config = dict(
    vocab_size=27653,
    norm_place='pre',
    positions='learned+rope',
    rope_base=1000000.0,
    tie_embeddings=True,
    optimizer='adamw',
    lr_head=0.00435,
    batch_tokens=[65536, 131072, 196608],
)
Each number is 500 + 40 x the weight over its row's rms, rounded and kept within 0 to 999. Layers, rows and columns count from 0. Numbers have three digits each. The size before them is the row's rms in percent of the matrix's.

# layer 4 MLP down, 512x1024, rms 0.0357, rows 402-501, columns 704-767
095:484506504458502482503452494499391483449476548567443457494509491486400462525520478568456538483516452505527462514481454476503586380449427444515523483490487485536536494443527514491429525449480511
095:520469527481478449500609503487512485534538490502453478523521501517495514532575513583472437514419518543531437395550449497544553534474454487512526509520522531506431465494501532470496462449479549
099:493472541548510587515451443553488517498507466422470571384517495506532435509522422566531555483467506383526467548505506551473462539537485491569440533517453540504455485448504521500493442570510432
103:512539460430537536451555494510518512528552532471525480494474592559498482500460593453567475468549516536516490568527512432527509426537408569488476535458592494477525500513449495516523586521453505
103:506523542475402553508512519530505487450436517569518548507534424457538472539533630470506497486395504489469459448476515489513477535509483485477482540494488532552519522518508494494567493465479399
113:494474565438485516430453509480535525445481497494487489574471479490554542463545536510475440520503438506503455506447543509439468484491467549453587473439436485580412543456484495564422470488543465
093:472522416564518464519498500481499513491530516529562489452467549507547421492545471477532542492565436481488441434469460514467476469495469477548533516499460521457572472520511551414502495512465574
084:529540505562469529445541430513515531558453567539520498563444459535507518576504575463470530499483544581473497563519485448470589439454436504490559567472467486500542532468579414533464546429487532
099:521495413435588495479478420568521510508502519481498507460468526428563566497435497481514511501543459537487518519516459439519484554477526467520467550548568485514498528556413517473546462445523427
097:558537544403460505505489454566517509545477476501508510502491505456504500506386460551536513584536422495444495523507516447608446436443448487533524495552452515454485494497572437546432494501458469
093:488519476479550464466461425515538487524499491485462541531569546503507493534561503503466532580472543488497479489487474487533523514484485456531532544490465540524478477483456465533514447454493497
110:488558504516474482552454508492502430531537445525442517505525457467493560523542452525587481579500556530502582475384496591562499525512470528493505507551570496482524457484516554476456467487508531
103:543543461520440461480469442473571505498506460519497479495456503493443477480507447495492396530492550525470502520486453450467430553528528462477472473457468542524457511521488462503455479498494595
103:513505510499435498510419470443494534517569423544552486524500544498467474523511433539507580499517523456557534476502508529446533474450480475459502495470534502510470488481542544467528488448524477
103:480510490539515475514468514487502532490517497427525546483444558501432511548497499496493563506543501466458546503489447511568524496547536471524426478529485524484519461519466482422489466480470476
102:546543502466526489468574408451507494483490489587507483502499438512516423504531557516539542379493458525491516498558527516490509444486505546525515500479541545544502471526517462518501469469420577
100:535524492451534504514494473479517529538491518612522496499517555489488589496531470488573515463478507464532521487439446491505464494453539535561505535474488546516508468497550487438404451568439492
093:540540485468496531526517533549474533521441457574496529544564503503509501500510532546509459531508497510510523467497465507466516558537481598513447420579493502509517536499516548491498454510478547
092:523474479520502506476502531550532527453474463527469439490568588475582490497515534506482533460458475550454464522525566598451522469549441513477457578399533457523515502523575442545445551508568433
095:462471430501471514471542504511529511513483566452515556446510479513514522519416490558535537435472542491433433506490484526391548473493556440479466537540496517550560471456531495541509491506536509
086:467488480510467552485542513507529511487542522522459457486468469576533540491562522526501512451511520459576473426526475616464457528544528512528529474485464454557466564578389500506539487465508472
098:523502456472493493444463451486460506487531457557531463545491471508536481492509406448546518533385458510475474487553517500509487528489439432546566523569501558517487462462519522572517434473452431
104:459502518508507512482461528528526542531489465476476473441529534516447531542498489494490497520528409482450512536480530491475471526463438528557524498543530584499480442533463409589579449522538523
094:501557439500482470517558474504479518474453518395533496534467554484487481480515401481560419497461535476477499467500465465517558466489476519541541557454489517434461513535482485406578467546474539
100:470489464496473521500467491514531536412458503465520460476449529490509522582462512481509484487495516501443435427528506480468524521487560543499553522466548431454497553414490542461537565529440482
101:504523523437511526489515468407433532432547504544517444532469479468584457511471509542528544548449518514541535484500520470533436479503490569493538481506451526530532586503504542542522560511447470
094:473495474484456559535566502435484522509513524500537507476483462522532529495403521543517414486554502495435466517448493528449510552588476500498499500481519451527575477503508542571497449491487448
093:474562529494530487469502465485489512539470534519560458504506572506457589448539529456395497484508460475579502522550467616511459467504489564545516493522453516505449514483518486462481491447551483
097:524465461533538483542567488531529484536452541500547491551477579500503477483425533446493438487498509550500496495512519564538470533466572518529520457503536563504460482438534496512492547502480518
107:534532517496495500505478506473553496534526437534465539454495542486506539576440530524561505486482481493472427528549490433551506495431575499497499540456426521531485468479486538544470559416536486
099:471533484413524502506510568561555519410503522479551528478550492498529492510409589513499525541511410508501523539570483503519587573507522533485464505483513472567479557511566494567449582492503566
107:434492449462428417541526497521500488482456482524525449549493460514459515462526522516538488499429516537546577505419487542503514498462423502463433499449469485456433484417451506502481510524483574
095:515479475471530438557532477492473442580497557571529450398501487559470582430475513453463491564490478595570504494500525510466459537513501503550497444516451546578554524408527521465549443522502500
100:507524577531513508532485482474492506462479438497468437485538520524505516474517477492465505441510486538480456515456590530527405499494504473496462517564508445451501523534476533528391524515473505
087:569530434480534514492542434444465513452441503563484494512472476478446463512536496572552583519501520460496508546415510478511547470525508532559514539530485480462516468521495483444440497514506524
110:535512486455453527492558462495529534473480454466468527498539522483499526570546579459465469451445517452501522501552557471570425482492573486502504523486428523539468481553532533493480527554461499
097:547514476454443550497609521520536544496476489567488477452431438570526529507519471474518486455516474419470525532602527529557451472546517481549477512485549499540411506493476535491521450496502520
101:546458490595554504550518495502521492553534520507430469449500402454493461436465551514493457525461557507457485533498413395527443519525502530554519494492504502515510443442482475441464484483481514
102:530440508530482503504457548447528457526490566497537518522465502527500545468593498588521474474479509462492488431477458494432539588458552477504476441499506508513470477526572550529455491469521493
099:527511449402534472547514498450477466542458462494486478484478520467548520456540485516527555446512493538519456525511433434513451401515455488551511555449515535541524539504530476488546421507528464
107:482567481492529553527496550402529502449526518517544498493531516507570518542562508564542489626462526537501445437524480556436525517537486520536464481460545533503499463522518551473512477524550566
112:461511516493477520579431424517560499473484503420507600482533507506470488565475495472441446528500411520550473534485557553519501500501485509506485467382542481425476501513439514536452496499514458
098:424520512537455486473511552467528474515493477497567506438418465542466555517629518504541457439536541481498439507455533454583526472512457500532460442517530588498538543507517496540489504485568556
101:529437480496441486531489508538456563486497501548488535507476499554444473530550440530496457576520403506434508508461487514482505539529579516543529437481553557496451525478559533519523446523489465
103:519515486499521551473484514425520480536493485557509508570498532532541522504483557458531451510503475549449447491524400501464516485477524539524477464495471465415569476501519442534475452401497489
100:417545561435458610497458460543479525523536460521509536472532527412546441493500530508519449508443537433539487481539470484533498500457452459450543557444554486471497558595525539525418463449485473
096:540521421485528544528475464495504513539534416444478510461454495514498521547499593446529575503513454603518520523539528493475495454521465445513499423485511546450489541474492500545475546555434541
094:528450484557545498533528578470454571481458532504504518527502527524503487445454505483455436474478449506493530447528504449438501506476458519494479514536485446431547481545533471535498448443508524
097:539577559504474505471567455577466475579529502519495493481459489552562512549424503458565485524503512500487449487514501478479460487488436582525544453602513489509436545604517475457446532534519456
095:509542526508524479499533535503501495496502478516585512472474515465475542511485439488460479475576553526383568544528443558419542539517432509538417475444530453558515484455505593465541505524537466
093:461545568477511424544420507576496486519564454504534461486512476532568469468521498551492512474455502549543510498414468521431518472549479473444507504554489487498504476473512552514485448526533490
094:589479521549546520554480478493582466517532487557484476574501528477535423453475500507545545584473528552545481543473474421560482432477488543504504484477543516503458479550504502497434607493506476
089:463503483499513564475519520522434413516498499500583456511525579525542556503509467483470486500535527476512464545442528480456522590447476485527463462410467556479560423486485492514517514514498557
106:443454467570514491474544535405478535468504543511501537461521491549460501518482503529474518434436578474451505468529534581498520577510528469475507547469455530510484481474552489567539489464469510
101:546480512557449493541474502520506493533509506577540514447514455432442488455456524571461558495492486481524569451556474506465473487529468527458478507481514454508485528486543447581495473475488526
096:492529434493484514482500515529493477522541462526468551612481544540564482465521535490466464520526453483502448544466500517529500459496502530445552523470516508485475465527517515514493492473573528
099:470463539555533508521492537506508478482481502516505488557483471497482469462470569583458518453460498486514459502530486538548530458482590530550507466514466514528488469499550449574544470496490446
099:505549482456559528534532518497536485469469583420422508567492516517498530427537535491505528562496604430525494512468427500478465528524531507479528542535487518467458419477495499445491558553458549
095:456570493532626488508490517490468398519555489533492550476511460534493553489509497531546529443511538475526460495446481480466474473517467475454510517529479502463491490517478547544567543505532569
095:466502508564595537510462532414494493546504469531500486457493511529481477541449498517542489505459507503462532533496506514474455512410490474576531578517511522519525430471533537524406498468481509
086:449509480524500537514496517456473482447462452477503469481482500504464506510540489567429432553476589470507548459508520521473559525460454514535517554483474469508480466490463473509510558498444503
225:522396463469530526482428509554497468430574504543511427487513549528453505547450505497444457549547433520558498497475543525481516565508518466535561521533506516445432508617480476546448457515483498
103:525509432470502513504516516456486528545498466436466488500488529495496504511448534529443513458554459511563565441564488545504456503528513455511438456539550460495499500545447479565566491445519386
103:475513440457522549491461509433536512541530487469520500530454454455438482465534526550482499443434440579523488494538457517429520510456501506470503504547492504462526513444474457487467505556534523
102:500552527511544503470529483528492515472539488555429471469469492443491498507540444482440514549547556458540497483503470553477551417518484507515535477493417533569464508523496497462538480507524539
103:529528543477410517490521546542451486484578495432517521536539525557470528521494537520493489562533521392518471546476561493577596532544499441516526500549479476559506486482528496498456434468518475
084:473530473523493467478520520473457541437484490446531471474440461553496527481511471481531479525489540472471505483433462491494453528541443506498509506529431473521518498483509513554528444530555507
099:449545446513496512470530463563520492477506494520575459447495500489500492535541455555448566485552541509539526459540528505516534518461524453503508455445493559451450497504430479518538480498523458
097:483464517505488488538511536466549537508525510496485529490489494454504478591518462470502542493493456474504519502503510431530531468462480454481498527486432511489519444437476517573553548561538581
101:475449480508561578544501567491499501455495511524486562500477494514472470479571540446546520575465529543560572482484466499486501459557491489477480538514475541431471562495543496532511498518482532
107:507506542616409506519484507472468534458526442551527456467516478509492414428388559514570575569513641503484487500488505472542515506496492587493578474446520539507531507494497538529511533514469497
107:535497460505508559502560555561473498534504543493511557536496509507512528551529411585543466489446468481504513478491514493422459487492518500509540537514492557473477520518553470509448477550416428
097:422530508571536510498529538513484506507464484448521459470478403481567563505482482409476478510513500482480429532433492441572456492502499542461482499452463536444566466433533576566475530460506498
093:464539479486541556479540515524533489499524531461419570598588526539407471544559527526507502549478496443462484527559407538544528491501462490461383443508525512486561484459522473523530481500486478
104:485449459508431527511514487507466521487482478584490441514514552449475474489513431514491414529513461550515531481537522474477490593505554540502482540543506487473543493484487449584500485480467483
101:510512507512476590502525587476528527569475543528513479490520415507496455522524400548454490552511548492461482430500476452484496552511476515510434539520493480408507514520488513586528525412548504
093:525510543492522526497544513500462492435441462514506488420488552539452485586485486583501577496520525502524502486467525575525462519526480536445495587479603495443533476421535490560541534448496516
096:507514504542454425515483520476415512481488475477515448461420549488496542487469414486503503507551439457496483555538538572486538463448522551513503510602484433440550479400454512526490449573486466
102:488538499467489406495483442504442509458395476508468449495471427492549522466475521447461495435526465500492523496513529494444544527512529527507488508444573488539486494484533490454477488436572490
096:489508498469535495409544510480495495473539454480598492525570558526502537519513513441506535482497429524518500450469595526542515539505547503463487546433449488462490501468518561466396492445544446
103:457483537544470580512411543543526464483492528503565485468532535453481510457531428472511453491397513467495557393483441518496478415515530478503487450517436569436514473533500521480493478579445458
096:442491571474487564487538451450459466548546547488563561541501490554542455515465443471552602469490483470480493526508532520481582470474489508482493567489507493486556479443468520524459471433521495
102:480496511545472431548463506501536467478527535443488537490563392488515487536615474470505505520476500518491522500476501488541504473474512451467451494394440509519511471463471500436514471484563532
104:418430470508562467500479576504463518605509487558518416489434481452515513422455554538516495462444516490457466430541526464495407511481506457477454556486515413503435519516429520501482513528483547
103:443545470557529466522547464477542514451503565528498503441474515485513555447455511526479519457520507516508548426488426490479447409472499544514478499514524488451546557507410525450549512493495529
099:506507561477465523443491487506492481565477495501444479449544541540487600504499547499497549424516500531527432483485402455494515433438620516536442568456484474493484505541377515482501584511493484
106:454461504470527482521514520531443478432448507500457466408467538451531424489470500429520487494472423489547446465526537535488517476528494506424509485532470480416539577528457504536475500535461547
101:504562489487455450502503492533491498510444529523402512448479589529470481456514536487509434490489464576476501538485463488491500508514526523485552497553463533524474517514477441504533558515510450
101:441489472429482458420513522458529568519479493365534501477483524451460477510580509457470495479571490534523424489559499485523481515491472499536467492495491457473485517541485488511540544500558459
106:540485532474473488527577563521448478487513458465518520488494433553514511527522449462491524520545447555452497494515484512514542421523471524501478484536451464490580507448469512457525475513498546
103:477467422451477523452458563441458534486526452559511510527504455490478523484524482553500479493548530514532503519483532498492525516447516456539481540511474512445560498519466500469619497439559439
097:551503523500504531478383486482461535517481525471523487505544489546503455470503517454529504430422473483458517480517433384508443452514498541494496552518414480495538586434421465459542582488436461
090:495459513456496505446483497435508472505560540518531510517492504497473441388502456480472498447436544508486482514475444498487518519482474475475473493499389520533425536438510523410522490481534454
104:511423466457487489479432488510549507455437495432453484526554531503512443565570467448432480449432422525478550490577491507455580494535565464528493497483507485434426521465498568478533537513507519
096:536484508460490526435489530581469503502538485470479484399442442496491509491490469464528501479485449505506549469458499416505557540526484575459493546579480502482466534425453548505515499483464434
103:559541470523483504520504517558496482543396497477460477520547553468562464531543445492457422487497516449485499543516483522477536538518537493524537534508499479478502487641563486490507541567527507
097:472486470470499491472371502511515491531471496470535485530576559434502465470507473430548489513433394543475518503562534535490472507455486520472498472548432548484503522614571571477442506527513561
092:445491494574521464515463450496498510484551542448425481555483545503474435497497523546524528511545526469475533503532414511494478402481514460534494479590479489457473409533482545500495477554500549
108:493461484530521497512488511522615499570480466449513485542475590515538515503454478539429511508458470482497520425516547452486559508475557459497484465596474438462505403532510471525550466472508488
101:517477536462523462558489439500435504501488526533453453490549483515507513515566574437474441547544521519521573539503451471535424495487429499542541463471494506479542502509502436524515466520463521